python train.py --num_hidden_layers=12 --hidden_size=128 --num_attention_heads=2 --num_key_value_heads=1 --head_dim=64 --intermediate_size=320 --vocab_size=19644 --hidden_act="swiglu" --norm="rmsnorm" --norm_place="pre" --norm_eps=1e-05 --positions="rope" --rope_theta=10000.0 --rope_fraction=1.0 --qk_norm=true --attn_scale=0.125 --bias="none" --tie_word_embeddings=false --parallel_block=false --init="uniform" --init_std_qkv=0.047 --init_std_o=0.047 --init_std_up=0.047 --init_std_down=0.0297 --optimizer="adamw" --learning_rate=0.00549 --lr_mult_qkv=0.4 --beta1=0.95 --beta2=0.95 --lr_head=0.00744 --max_grad_norm=2.0 --warmup_steps=374 --schedule="wsd" --decay_fraction=1.0 --decay_shape="linear" --final_lr_fraction=0.0 --batch_tokens=65536 --max_seq_len=256 --doc_mask=true --train_tokens=252800000 --max_steps=3858 --dataset="wikipedia_en"
Each number is 500 + 40 x the weight over its row's rms, rounded and kept within 0 to 999. Layers, rows and columns count from 0. Numbers have three digits each. The size before them is the row's rms in percent of the matrix's.

# q: layer 4 attention query, 128x128, rms 0.0744, rows 0-127, columns 64-127
# k: layer 4 attention key, 64x128, rms 0.0632, rows 0-63, columns 64-127
# v: layer 4 attention value, 64x128, rms 0.0623, rows 0-2, columns 64-127
# o: layer 4 attention output (transposed), 128x128, rms 0.131, rows 0-2,64-65, columns 64-127
q0 068:563444561593530510496588455516521506556518519563562459447507541499444564577480459466484561545513603454537478511550510512540542474533431470478497452564497441480460540457513489485537515494522438
q64 088:531497471516519534544489562458533578511514472453468488462507476472497449476467490507546451507474435532556469488481439549571565517446491532476468540522502528434458549561499442481497544464426481
k0 185:509507500451486571541520516504553572480561437452484503511498450519479466486409487480578430508501473535564437573512476548611557481449506448537527522512465535481472554571528451480505510466499502
q1 058:570421583545491566516535437477522524548513499523548416449542553516431494526465464483553529495511575480501446549584514543554543527488457510516585469523441439434448495529556470504499470410501445
q65 123:481494509447455560485538533448537554468538541475523519408541486562462487524420468490519485529543470529507389547573504525583521539437487482551549465486429481449447588533469479467470472498498432
k1 126:547466513454454505575519495505553590508501467433474500476473498515443484532414498530553479524497471508517440521528537508558592458402524437535533539546485453428466539489495461476548522454451479
q2 080:542477529452458536486532518514507570481550448480494420440536496541449499427462466501552434518530499562538469515492457536530559511465551487527532495516440488467481546532572518454484484475467487
q66 092:524508490463518528537532489503544534459522438492505473454447482519504499533468527530507377526470497539509442561497490554570581506498537449522478520504484475424459530537560526505543474469452464
k2 094:489555526526479479534559480491472504532525468462542468467525500483481492476490498485569521488615472529542465499487548548547550529447466405454484434508500531445468510491456385498514552484517458
q3 080:495582584565506509544543413501485521584419542507525491511481575488443509518482428510538595455449547443536538487582553490500489518474477509417543478492475496487498484427526460489501533556488500
q67 081:505548524465481607484532465472542511508462526478530519473570502538476489547429442563527508473487489553559493561571499513518477491456493502509604475489468480470500534519546431482494501525490494
k3 121:545510495452416562555507495524541576499511457456455515469448483538455442501427538508544478509506459517582453572503520542547581476426540477563537529530491493435480557599500481461496502454492456
q4 096:524520534496554518503509455486501439574494523503494466524561464462428482511488434507487551461563514513484487483631524489508471477495398522476481462486432465505430443486616528494535532469541490
q68 078:538521495506516526501473477539488458517465440519531455519511515481470565557496532494584560555495492503509540522576516575537540488546455502468531487524393487500542512539612476534524522464562473
k4 118:452556467462483526561462531588534528473538440474464504557428473555476499463421435468589483509490491506545463570480472562535561527471527519525512555486460451472421543587530442480484536487506484
q5 093:539379446507469462434464557533504552439458466499566515457448517484511496460485545526445485474390478513547455548461461511514560527547537447543504529543578532479507538535486495516476529507463479
q69 076:480496543492468505490598564471531488484483566501540533423544460529475538502506446534390467427535500504498528450513546476506501537491545563503550482561522471513551474434471459499502522501474548
k5 109:511488527490485399487540455496402500553467534487532478497395564504471503542564564480467544464511472457463509429499555515432470489508490512527502464556492434495462522471502481567485525567533517
q6 117:484577567516549504489484446432469451513495523476524476525538568520494508549520505455455598484518565468445537521513532473452464483517519555517552488479453540547509470474578551529482508532534494
q70 074:443500517526534542506483532425490478532520561523549558511514484504509563525513511486534520480492472471572457426501545457509482467594529550446513475427550450534478482432540539562460524591531432
k6 088:479555448500547456472431590492488475507493518535420520609491501467530551466501465528521475532521561464407529412451391464484506469524464520449492490455521482543516512506485484566503419546559567
q7 090:473439486497525426511498477442468464502454536539548577546499438438507538638510539485474544525537512532522512467500489511405481509514518553491456501480593489455466507433428484563527510521517460
q71 091:452506537514487487533544447477448472577414515481517526536543560446491467486553490522481533434502507410500496427528544454464460466528489538475484456528611535498475476479438496460476453528504492
k7 125:463564510543473438458495506461478430503402584528513504543510507481583550492567514488452577506522545525461586443473512473428376510553476534489471472490510512528486411467485515528516453511541506
q8 094:479484553564473518567573430481491507524433531472549485473437512474441498464518458507523533491402471454492470510492525447545520507411504514518517523519470501423467496468517507538494555542468494
q72 087:570513552458483449524554456546497517464513479486413502434467487557497473467488537510519493504549525519458457453508453567540588571474529503545538476520559573478461509511504498477479541441454505
k8 109:547417465458458505557461523482510494507499423440496515436504538527497503438442443496459463436502483577499447492458529542521536494489508432511463471497528458512499594556506418496492498506414546
q9 083:474504488509517516446510545499544468469569507556435508416555465466468474460485460526446484521529553511559478497515491498473478477522440440414408489509454533540435483483492469471486520449456527
q73 069:481480415514537569493514506522531550455517486495489519510491492545552427510474488488497555440497499501598492528525400540539477485492545490505516502441412513512461558550540502516518497497414449
k9 101:552443434486403493539484482566555578440547490445536524498442498529500537521462551528563545413480446494509495566529454454536548444427523437540491520536493484493523580539466513506502494462464449
q10 099:485464452496449478479559486461516578496568466522533535515464543548498467509447472502488502558566461531550414496491519541542619509466500504585452528480520444440473588501493450510445504593508478
q74 067:460497421472530483504573507506503525511547516434431501515458479526461425486479526488519544530505477441572493506544512553490551514489539471533448576490521461484563472549523513567438487503482518
k10 127:548481448452436540496459529521461573519490432457489511478418533531458492507475545464532494456466468571547438555494517536573583501477538467521571528515469529482486571583515458526512472430448480
q11 105:529493482538444537548478466476465540456583466451541483516455465541513483548460528501532511512641462463507506544448502508537527484460475495585496496541570475445466540463495417550499495507544445
q75 088:512506483542510497499474458479485490493493513454456443430415556542479484511473551499585513538465487524461481585501434526513511471488513530565503478524456519443512558536539535480518457425493417
k11 090:481536456477476561449481487509509557544523461494568513424451527487593485540500525494548422516499437528513449513573484554549543539498457491525529522486457557516521508522542448457500527469497391
q12 111:497593483492507536463488467548526498490587496492497568401491430519540500500490563476491482565494488563530503524427498541540522468522487454528521506506512545460468533558536452520502467503501497
q76 089:542508469411492577496479590522519544528502453487452476572518478570522487450521467361520499502585477529522486467527503527533530501483518492517515543444503485431513527531499474418465482446492513
k12 112:549523478521482536537510486459485543501509459525432499441461522572456517543467491475487555510480416533549437503477402496518558561417473512441443467505467492433477569484478494506467559417486475
q13 117:509514542471454503541509464519514571467514497471543538500435473514519463473476543549539428491521429505543428559482531553534572523478525445536531589515500486487511560537463428553501527473463494
q77 079:464404552434482592494611455457518577503464461476479459435552497552444513475496502443523503499503528492539463461594498580493508530465449480585506492496447484429495535523532499510460531471471499
k13 099:565498512491483440543481517484471494495524435443525492439499531594475413445503509513476500468529404499493461514541559513559575497450499440477501453549478498447436535507502487512456524475426476
q14 124:535489492452451528566489459491509541489503404491556468500521518527421520512438475442572485550427507545517480487502446572558549515465535487532570467467433499490474476500583435547504564520513478
q78 076:487538602455550602510489535518500514441490475490530504480532575476486563482513506552491584458562534541519496474471553475497480478509474549530497548519479556487468545509516504475512559505508450
k14 112:532468523509483558521532512572514563499550475469477498492513469548519450527416553507589466512526479515534486533494464516586594517436438433534510519544473540504467489565493428518476439432486483
q15 108:482472443477556492503571534539489497497431578506538466443499409483549490519578469505567491465451528461475484474516508499458483543488406512541523479554489497503453542430538473476467576499465419
q79 096:569525441492514486514482607433522485523570490534425525505489492486503483498501505532514477547455450510459530496438492467489492502518375502454536456517523505478485501531532528513520516586505502
k15 081:475552477466585502553538490438493506446441530569535617485563480477482482456486491482506457525464535519495458521476461440477440550510564512429451544544454422536515514544471484463546494505443515
q16 103:491515499560495525525529523536487560456449469495534532488441534546451454550454540458562479452514480452536464560497537493495577522475591461598526585507597520460492582558491477572526553535475435
q80 077:541524529441479518534589462551471499432505493548472495472471435514442390471478548513463502504521463518484494526542500492510526468506530494514536506619528494478508493463460440496464538547500537
k16 089:550446488517456443486510431478477478549484459410498523392504552514476474516539548514468506484489490515511450496499503460470568541527524533542572520521519518472468544581506464475513499466427557
q17 110:456497461548529436500572438529436521489427512431471554549408509511495479496501449479490519457532522517436493444500531470506528434467509544519585515554512467530501528426480472523533540544514571
q81 082:496504422480414427498589472440489472470497535531481490491495517451514467466486497486551531457456462470553461476507617501562474559540545537511477513526525567512478475483452498524441534506506426
k17 086:531562552427477512397401514503480503495452492478453530541518476470502490504594482516438441547537495496495543471496472497492498537505585554488513474549493492532513453451514529539563471511480607
q18 120:541537467465505477593537449514473530525570456456474430465491504548465424539485465465500520479488450493431464453499481511572554468433511536525531479536513580455445524473461418490527556480493542
q82 107:475494605503512487500480491522480525545511497476549467494546511540397507523473493510534558497449522452515494498544544488480482490491511480542601464539487475535516545548477525469540509440474472
k18 082:518488538416510507477528381600528504465514483444480483509520575534448465455507449465524472478504504507528508450489486496524493507557537540485495508502546547455545503486510432548488448518474497
q19 109:511454474479536501506529568563481533541523512465462401474488416522476465542550516480459454511512454470502473450531454549515504431469538514531477474461514471503483550440488460549500533477505494
q83 101:480490489517493479505537409523513481484547426521423426511470509512614480508526470554536511619474528547498490463521452488541555537518549482511481514575483469452457544469478521494479459482489550
k19 083:511569553449444497468502548537412479495503565543547492442529545487483471520503462482510544460523494507535503491516520490539538534532504511481517468459475583427498505499461491514481569558498454
q20 109:489521530429466494527460502436432486460469501464510535450464500507433456559458510472516489528460480514436471508507546494505525533491525577545521502502514507462460462432492506505524530536538442
q84 084:467441484419475481519462614491472510511485425457537530479568525525510518430528514461473464524555447514500440536443540520557493561530457548482445554507497566467494422504484541468524478469498457
k20 109:527515549551500484480513426520486525535563535467430469489429430476499473517461529606566461432558503528519474477478532548525465539489495460412439480538552502493509502521549455509420494476446496
q21 177:449494512444555532518487533469462501561466433494552455521516423440446519505442466467507498544502508549498454512530438524527534445476521498581476501530436507453432541507542456541556531531579506
q85 143:513483570470527476544461413485495466466447495464518503494511528556499500551467499489486477403449496462490489487551489504506516528531571515558546448524537551498508504487536505507548464482452454
k21 095:559429470495411542531513454489498494496542435508487490491472533523472456507475519512495488441498471476493488504551460486488551463449482410486479517455551575431540512481477452494477515568513497
q22 122:517500447519553502453558501572516445528478510512493546575471450467522472471506449502416473504538481472567525499522467520452487499521540526487496531482506545565474473521446515510463484496506632
q86 117:538496516460506582377523495555448582468451515520495457563551484508560518458527509510452539471516490473485499454526520506505488488460470529519485535526489497522496547580425511511515614504525545
k22 086:518520549477544553471549547547527481434375454560497548512521461496537478525562503513482556567478552578501574482495501498504477497468526471477484497509458502531459436440429572494499433499453483
q23 099:518461487604427541427509519513575492481495518545525425454472542611472462489468594486447566486499502459500475508493501402541493560483552462539586452509523507530494551572480547532512468495513515
q87 095:488472549424544528486509456445467531485568530437520524506510495522466533512490534465482581507522533411510572483548567433509499525472527494505548467498455444515541481508488442582541528438459531
k23 084:535550535450513472501518517499463469565519481493481489481570571567471528450458457510528480515521533549419441427445470507487548606561503617506551452518601404527541535546509486461482528512454528
q24 091:490528520447469509530559493541431549488497500501515540454521468482449512522460495471537482519556493529494423499529554518520562488454530557517465517524503512477432575461464414520487475537516479
q88 090:516465547502495463474514540503462561543526533487485479461508500482453462528433500574491497590545543488522459549542504448497514440505483434504465479562489423433499535525500470427386532497546549
k24 093:482463485525498520464472410478476480530449508468501477463551571508463528519564544530447540450405533471455528432543528505474463445576478553509539439501579537473515451513520497485508498465474490
q25 108:440491566477465493451516496384506518523480509471556500458495598534460530496491431521485534480503582495520493492459471519546473560499489529502551445446421526484515517493565471471523439480463436
q89 094:492478456514512515529444504467426548577446513463471461489484516498564476529513537440493535579580517451540521495497533502516519473484481438536504519543473475488522547491519484546445456512547469
k25 084:476436475520555511471488453486551552522470490457486479526565479490439493542447541496458449458490489476498501524481520496470524476468467495488519473492484561500499513510541439519476416507454554
q26 119:524536488515481469506533488548527492448462510583556684563410472436534530528513522496487448497503458489481550519491487490521522551527533521479482475520521495480535536479470498546448481516506434
q90 085:507529497452423535498548436513515497472581587449501478496514572500494435541445488551471547538519470534496529475460500515565475483503481448512488486495527590475462502492429549508589487555503528
k26 088:513434512468518490493480500490455475512516508536519613488434460526473535468505483563457553573508528558477475485556474500525527554481546475509523450516465483439532549512513492506471497548478484
q27 116:551449570532505469401493523502485498537517488509510404505562472454533475417531469536489456491444489515555492485530509555448455482547545514482465532441510443585526485538495566489453534548510568
q91 096:496509504511510490530526445512504488478500393472539483450528528473494574452485479428575495541474514467479472521456459533527531415501489556540427445502496510465473458485564470494494530425489505
k27 091:481487509516546537509475606490539468545413519488559477453510471492422495553505435480532491541491525523453529524482471480584515512469415508447530460414419481488460480451459570458562506496465478
q28 121:458444525518532485482526505529532486460572518517475495550505474458456573532470493483434434565532512452519503526507523463425476503532444450540437520531596438500492541464503527507553473518540600
q92 116:369498453482528553508503499450541463483451550506519561501506508451470503517548536483514496504458511463548457535577484472472459479580493437516550443497545481529491464446532537521559457582579458
k28 084:503571484551499544573498571509459526482447540478499443531458465515499456600487526500505532588456495519476475477604513520419466480518504487528504549535486477519545488512466469455537551506478490
q29 098:535437476503533524556506471504445566557457428461585507553460506508472539514539507492526429529489492529461494459559497500486482548482536545473429483518477482462450576489492448463515541503478536
q93 107:516449437500485474527489468460525475587490519502546427526495517420514527481476518483547535552425538458524494501557477498429448452555420502513557516537555481456485492427542508557484432543550544
k29 078:422522549492506560533458525528481471426449492525559507538485520473497378507526578422489517540490428501476531540462516499528431513504480447525543452540485521493508459537479472454585484490500525
q30 099:496501455534503490547579462490515538485483456461498510498435561457430439536484568493535531495589532461499556551535503515477486467495591509559522539449519487552568556473550455524545494567480454
q94 089:477519524569540480534533469554453475459579511508528447484447509507451508629418422486545542461559533434540481533510457526519513498506512475560511456498536533477501491442517482520581553509479499
k30 084:547503523508502551460469533553484503625539480465495571485457543478445503517522511502572486488518451564510459537571461450457567484455487403465546439433570531457510525539508458566518512556522508
q31 138:519482511459474495545535454514467518467469495508511551437448544548480465529532459494502438498510500500497431494571467468528553460414546544577604547485504564416481470474468447486486442495475460
q95 095:457441513467497525551504424478497487544389506493513469541495556490483533528545443361508472454500515500596542483576588502429510490482486519516497512536561472474571530440589501519541479504527555
k31 106:578579446484493483527520500410453515526513426532439452473527471501495483421477540493468569451514442497538495564507442543447496508466538497425508492503448545478457526496520524524471519511484498
q32 042:472487431513523491461432513463443467520493544560495582529431476474539539518534484521424450534468459442467509504483497481452496509486462507564405566481550570561533458535443514513530501535510497
q96 143:486551498550536434505445462548459452550435534552488487568513557456533573495589495539468532469494540439446579458461490455396458516537503517450494506493535511550503440437484524523509501559481513
k32 104:530532477543516451457477504505456420537433534520546490510480538466552503524564542519473532482479543455447559436465536452425404462568468555506502459503520490521525471481496572508514502544525560
q33 075:401486532564560479489507461479456470540449552562574495521500531554455553566510504486496567499510528445461535467533546476424498472494439483569494508493497491527517498470486507513489480583554502
q97 089:457516529528520530466557506427493494516475520553563502514543496451539470525546531504509529464556486429490548436485546455469439473550510511529439454518532507574545470534459527485484557535503506
k33 098:499504495441502601512507557516551563490505492510423467483501468478476486502445413534557460513517499528523459571510507516577551520436593472529576466505447457463475534501476498469500521442477489
q34 075:457524572531479499552549459451495507506426498518523464495582537543412544531512457498569570461533530498524514491575509483538468491454476470524586469437480443455509506462546474563468502572514456
q98 091:478472530497480555489545462534444603490513478514538465430550548550449434526454518491504493530529492504526462534529520488499500517452549431604534476528457457501553509544475532497528541545490486
k34 115:478479498432466555501537526481524573515489530456507486445465505546486459477422502535537443519472488503527489511556514520550583504433569472528485537519482555432517577562512458471537529452451461
q35 072:455531541546586495481479439476437450569459569529533487500488501500482528566539452473459584454533601462460559495499528462421493449544443507526481531481538549522494480447443510512532510555529528
q99 100:479466545545461485479519500468473458522421583523519500496540528490508524543522465506516561440515549458466555482548536422454454504524449581586469430514506530569522483470444524511485511508514521
k35 098:470481461522488424460493467547458437535393504528497447500492578418462560534548525519435497472507538490484538449552509461476485535552450456426552552450488498490535451476540559559474458464508569
q36 093:499419477536548476475492508491418417453487506500549481556503504484576558554510558448449539494527470502441527524462486510471450484568492530481441488487575510559530516481529541500498499463570477
q100 081:544508572497552425452524576494500414445522509465606518497574477533490521503525511564417471442561516541444468480456525476570490476494550568524485522479527497524540496501448550435513492468482519
k36 094:484505529565540515426498552535466468438552520517432507561459465425544561505475529488512475476512486452439544480424399485443489550555447527508516548504564475535530452490429503537499493505562504
q37 125:559537524484526562501507557486556496525512505456444475501552421544500483405474451486557463518518531538505475515544468528541516487483516496423509464477401576495509469522602484497487508446468519
q101 074:513452572481489569499492558460483503456537467559533487495515532552547499518463533511574527534536495608454487479481457491561539500439471471437443493489459542525484490533552486504505529415515459
k37 114:500492559466509469502532549562541517472541452474555456470571488555475465442461429457586411533529465459525492550517511484572499482475483450472457495523419493427451511485472491405541524473487527
q38 089:457496424533480493407484458519498468520479519528535525591434522535516501597516613516505521478500428527466501501502484489420469504576516481471540536519614484536573513467439504555487496481520481
q102 077:459521571567511426452568513481469495524474581498530511463494410487467436555546552547478494464612464520547506494531494508466444449538534488456537469495537468477482412464555493511459540557546482
k38 106:463465554560515470493479483456511490514522577468529577562477559470514571522567502481453529449524530474473522505481490450387405536575498525553535478515537496526533512466493479526435497540566534
q39 088:548477447495471464448530504599476512402531483540502544453509474549524444463516521497483497571567486509506420546488508530533564477462546467586537463550515501464508547502485447470455472480476485
q103 078:502413499483471531502520593513502516533595535510440585478508442537546498469546471505560467512503517547476483493483483517525500489512496397475530493488489520479501531513529489434513606439450475
k39 080:457503530507529474535522495491515499536535536446516553473542516547473501544499456480550486526545514516568437478600504548566489500554492509462582418555475529523540464500485533464518517474440472
q40 123:446496546511557483512491477467440470544442534527548443509472517482504521518543456508432555499504576510438556491556526457445477426490498560532551448523516508510510427425493498519513524563515526
q104 068:489466450576528467526450454533452466486513497473540553588502547483641526544548524508481594479548505532480526495465508477431452470506469480485508474434516555512550554525521535484525446528487487
k40 102:444511521574515495491467541573518491499532484573505453596462471412567584534525501539454501558549489529497549482493451505428454536571498495425482540488516527551547468534521533535504439553535522
q41 114:434509531499524479502493447469493506516419586485483531553460478440461545521514560457517563474508515378494551501545528486476451484492499454478475506491506558462543478448478470557523507529542488
q105 079:479437518536462487471513445528524512558481537468495529502537503527491467525557458495506529474488566400546525428519530449476405504499476540549465489535498547528509472493407519508478522522519543
k41 143:459501511572575471426505508470445421517486584551523493551543495417509544519573513491418537472509580501497565433501457417413396558557490521475526448435485491506502454458480549470496488555515543
q42 085:532567604482452514501443438519560546510524480438509479543524534480490467495462480514543506545433485559566461531522515540514549487438525494568441541538528538507511573524506531485507506529509484
q106 070:595481464570453451538515499509533556475563462492401480461488459538504489496448494493472503529489437485490478517447443491562524525442508517574479523430502593499490463559483522455510476470460456
k42 109:488460487498403532436507444542541539523477453439496518437400534545452460506465537453470535485536395488560454509506479532497513452508487460510528479547525470436489583547534486483424514459465547
q43 122:501482463471505533527552473508549594467541493508513532524448437549525491506465486502550464513500429544510410513463496540562591494451547477547474531526495514458485580530480390482470507487513485
q107 075:549499484559519496491517509534541564491529532486521468437475518515454439448455514475490445522562484556564428570500549522593566475451454474546530488520499516430470551478504454502493520465509472
k43 099:522442491464452464529541530468477536477526466479504528432493578578462417488496459547522491488456393517511454499503538520555568515447539445534538490538506478462502539511494424500504499466430518
q44 108:446535568517516509492479549437532423537483556537454493501535516481516561469553498533448523429453590469473539439444460430484448550524435518513518487487447477563517429451500531484479522500516590
q108 076:481504445487506522542496566536494470549508466457519480522419425552534468482491530461496525598495556463506538465505418439490496411514446526436516538512496482485464439437582487538457457477469480
k44 105:494504489505608457507493582486443459540438496542455476574528515441589580482558524559478533553503605532432538453471501454480483503514492584483447432502489485537489452481465520483531486572554474
q45 100:561415463498466480470466472507547540500442474503454463534469460437551515422498478487506509433440537489453541483473542432458469526474490533520460482514448437537582462488505550466527509491445448
q109 086:512427436479454447528501542430471505503512484462433541482517495577508455481437556522454519499555521494463477500506468467508502541527522525488444429492463444514492561515474528535453472536529497
k45 089:448478460528518466479502499532461448481503557542421492444507482449443498491559524519475447506507418440458520476529538516456514528551492471471480450547542546512427471460514502498443555511505534
q46 136:544475517462488538533514558556519530475524448469540500487497480583499450494442491487571491490510448566535439561494465574583602470491548436556530511475508519451442547547491487459487520476499459
q110 081:527451519475467547536511545460541508523581477401537426474567531517481460438472490503469434498453501532519485525528493544558591478495504418509504561489414446473521543476530458514512508509461459
k46 109:547474475499414491537515467458507585466523424397512490429503512502415484459483507562533493462494454532510425517535517530552609496459504477509555522511476481467431537521482413510440546487433445
q47 112:465522515447547520564465454409544465460513494486439465543535434412486538471503485471537460564489502519479483461451458488534482509454501563561465465552493435459422521459574473541531487511571464
q111 139:547602455526491485522450571531486453487554509504516546478464420516467517441506470565517442556507438531506471527412439530573495497518538529484443475486487527493464420501499555443481515487480456
k47 092:488441520570466497405529440538478509472503509448499493484529514508541428537488494555542526592508539496502514536573537526428454457507509494433436484581499478418572552507518492511552556486523493
q48 129:539536536472536450469548495520489481480503564527455524583540511507524502461496512569472492529520509460524536484564551492467439535499475523418442511556544547488495441479447502488496485457469558
q112 090:449483585500522518486486527440530419552446557482483513484547531505509546499530507499498457493524509530522534506561485468433507522562468522482560470501511455494527500450521498522467459581571504
k48 095:540531452470489483544491534480477427448447485553515528511521515479489554396544449536483483488433533492468558465535507459431438473497509478423482526503477561502518420496462481436511510501511485
q49 090:559531459417506451439486478491520522470440549526486523506474444457496524545478511442520492589463492532515523458584528410426507522449538494567473528501587480535406549456462483543570572524533489
q113 100:449505524526481556469508495451525504467527497444539477512522532547522504520499545520506445498541512583469556461546483482487454462543492549543572540528562450409601520460504471528550452564532586
k49 092:531458529518520454499557577445493473455468477493491593429557534499457533505452543525489531503552494502499485533471537581476445571492461536437578439480494513539497480595530477492449459489436495
q50 097:505443520480460483504508513526481542435515513564518520527445510467475566568461480513429473490496497421552504532472545478485490541486495504548540449533565514493459565520418543522510466481524517
q114 071:535476506507519471470564477524565445506482474433498513416534510454432507444463438389420490464465472463492486502529533511535531523486520511487540423455512546502536547487517484571511535456528514
k50 094:546519510467480412466497478487441476509467479482489479520502521602520496570545564466450482538476474529414513469453577492412499528547494521455513520584532422515490551449495510495493516542488439
q51 098:443503529469494524477560501491495485470460465562448433528521534499531537470510402504540532533514557495457454451469559527487541475556536478440445489491501482506482474530528468472515554472505519
q115 086:552471478537476504444509457474543489466534527556516520500480523499499465525504479512409497513504480434459441481462544487508482437568563475539445459581552424487497448489546502555511416457486545
k51 085:483465459513509494444471539483446463549498473450513421504540540547491456479510586514521504552420543482547520531496556502467457484457445473517545490519514555545567493424493570526587446537509470
q52 121:462537571506494499453493510493539481450512525463516566444522475444595445509566586501423469509413492516515519507499512544471477546538427526439452458522492507563570505495523488445489454488500514
q116 095:558612568492541484536466545580507457468514413490523465445449544538477521495499437532548492487471524526484426509457452467560526528453457506465551457469557514485519506533485453428491523443440535
k52 089:531533505520551525512523446527547517509483508574539546517450496531448515426445472530546503484534429495485456451452444486488527431451554443493433554474424511472491511572457462538552521512517466
q53 098:513501419485531477554531430495491558561440491490486487516468576495500430474506527491487561506501490512468464508470530507496499484468508544562539531501572485454499524479416456588476581574477529
q117 097:498522460490566534589408526409548411510483508523520491469478445535564500516518427407517528544464540476499474482548419513505515528488452522471477488484391491442502425443522523508480447463534424
k53 082:513483533536416528552520516576543531481573445511561584540501499525519508572517525451557455532541438543577525568546449571582506537462516513535465507480487483491526495489523522467453466501461528
q54 112:501514469519473532442478482520493463585499552530452507526563527509475512503486478512495507538497501537508519541490504486436434562496514518544475471527535468609522454494483526485445467509494504
q118 094:555603440407472473571486507501475457581449474517463450522494508479472489454478473481512540460478466513545534521527551530492471502546534494440466555526523540557382462523495483493492447531546529
k54 085:509575520522486525504481459545471511551485526470453505566497382407512540534511482522499580497454540553513500471457432548529456535425462509489446459459487419530463495466455504474478526461491527
q55 115:495536538460507540518457509492469504567509458477559487566539463486515500477495475537546457529512544537470523455424434523566516467534410596461430440501433466464516421456562509510538488496492424
q119 086:495437491559465440499476506471500451597498520480477538587508543474453506489494497505574474528495549501526523530434514480508515491536458499535449456464490503501447506510504509582570476445494461
k55 085:528503451479460464465507488506478460515564481550526444497564460454500545500528452527472524466538475416509430492573473519549542480449464523475548570538451519509512524460550501551410497547485524
q56 116:515360510523460502518515481592536532476478571513500538492419553580493473453535545545460425490503538471503540494524535444464499587474548472509525563502578481501544517498479511520473495470460539
q120 102:504447533488472518553485441500517534538427502445488409528478589582475481522499468448536511444541489483538543511591539481448510519478435511471481439475451532534512565518446510473514511498530510
k56 093:438576449493531461517526509544490500550428546550515434478476521471498480442581549483473518490503480448512449472534559423471483466544607478439524425556474515559469479471496519542421541501468518
q57 097:494501503514573556529506488540513499575453450528479535522566449471422511469463443448443536504492495497492446493511528508453508469496517503481477598499518585522444577486463476490487527555540573
q121 115:565509461485492437495561517522492529514532475491421487493510488494591521483473504549496462516512504492482512454463545520505515520462527483467471571542528568530542508526506489525414528503459552
k57 090:440498479495481515464420500543467482470516442480476490538433514546510462453527490477476442523472479521480507579459498510507481444522570492492472455451480485492503473554508515408583489434472506
q58 101:468540473508537544470485541498474517533436527498537548523472470545534513569525547503534437533507510501602509447500373523436529493513544536556518472469428543485547478508530461531485459471515546
q122 096:483461474372481487443503465543470556485425529508457506517482484524537540386509535468542509591516539519515512456464450561443529590511499485531500496523442491457483484570447531460474518491488527
k58 090:567442495479485532529524446426459528482475479562562488523508477493450535509474422474421503496460518520482508499537526394468511478484476512529529438535516493541517598463508473467523507511437469
q59 164:488492533459509521521468482430478495510520452453516478484561462504428581519462487443521508559475504542485428481503422532556564478465505463573512494494437505418446520506576451525525516499592437
q123 113:512564362489454469475531494516470521470485493565454457538533500448539462553519524527457527472498464451483507523470571563453470467522530507490499619555526487538527513564443513557556504538493492
k59 079:511490617523481524498497485477444519456505453400463452515480523509498469476419508445484489595495523451512476498505514505430487493453463431544497508535496478481499526535544465546472470428513574
q60 099:569491484547545456522524511443503488506483477465430453488568510543458510488492430500537537429448497473472466437516537500460494494441490582405505520530527504516520499499522469411494534502470451
q124 088:501550456523428501547515474481443505495419484606473524481490505461500538502516534518543521397392447434500510495496553478457469504528476520512497512513524530530479525528473526503543431512485473
k60 097:486499553430494522510400454466578482497446493491436463514534501512568458415490478488522462459583494520535481546501514487468498411526502512464424533529526513504516525547537511472563467434500574
q61 111:432489527515566474510502465521453473506555539565504553505440521408523542513472479525528483504464548475475506523467511519491488439536492489450552498506543473529449502538524510463474487528562534
q125 097:536536514476509456448542595494481587416458546485460480434529462454482528434510494504548535432471404466509500475451554469509458526497496546477451492488512491520457504495476483501445542502515485
k61 097:483485411507509574467470499493425497555507514510428432523542504540461452555499507491499494568477601488456516477519391488499492492455545528536459488532438485567478439466473539443561463552533476
q62 106:487539427518608456521443526489538510522494480521490503523520396460568544496478521488463518514466550537520452463463423523517493446525490507466453494510533510478449441500520483495568502573514498
q126 097:549491506406515491438418480485481532443471480494409529481494512507543466466540618493487534522447484496477470484513497584470498447503521530509520437499437524464506528556472536495503502455492498
k62 083:516528472476525492529564524453521475463497556507526439526556519572551470525467468479428465575491538545471477482515508533524476529432436576529445481482471435498488500440522439439520464452480444
q63 110:501464477526504528420449454583537554437486489543551523561435451522492481516436552513471497556502493468556557556538483542450508424502511480512523551434574515512546503534447503560516445497500558
q127 085:486553495565452509474510408507471504539506533506551481497530490467479461530465487556537459479575559482543552482559567507550468492495505482512494439524531553573471553571436566480517548437496543
k63 088:519457508489477482511562528507507491551508497523566529427408484604486411382542496455481559478449481495479469475468431507464504544562536496538515519542534503496470529529480501541414509485443473
v0 090:608542497463558448522514444482492483482460466458507469505471497511526467492564490482432526532447453445454457460584513464541480440495542495494444481449508507479559476448548520557550410442463435
o0 091:545493498506523519456517561530460492520530511530442465554472504460509508454503470541531503504430559443476510476494477510465438422484508531437474508445430495561551471567519493452473487508523554
o64 112:548528459505524513589447495498470514497536534499514518493481437442523485505496484571571568581510470511510514519505447460534497474585480568485552494495468560505559452497498608511537498573541501
v1 096:522491449533480482500495501507468483475479498551442481527532489482544512450535474553450420588518535487544490541467442463501471557541514563513484496578576452488490473513539503485353530488511443
o1 081:442444464524493498494483580505486507479528442483511443514527491517553505489456481531494416467449463464513487483497524532486500504534533494527480477415533454480553603539476465453446510466543484
o65 093:454487460476446473425497540598458497512498481528481463469523467483521518498457544538494479470542475493462536483489434521513532536550391539521451512422411538548544530523472515454476549510444503
v2 095:520469436521511521548535517459471473501487559435447468473448494489577544531541545541544441555531516478462465448459481518485492558456421514475521504513527557514510480400536482433491417486439482
o2 099:482545473459565514460534541518452561496539577612562540452458568491579439535523545475521489562500491483537543494493527537449532509469425456482468537520496513501479502435469415448513512511498552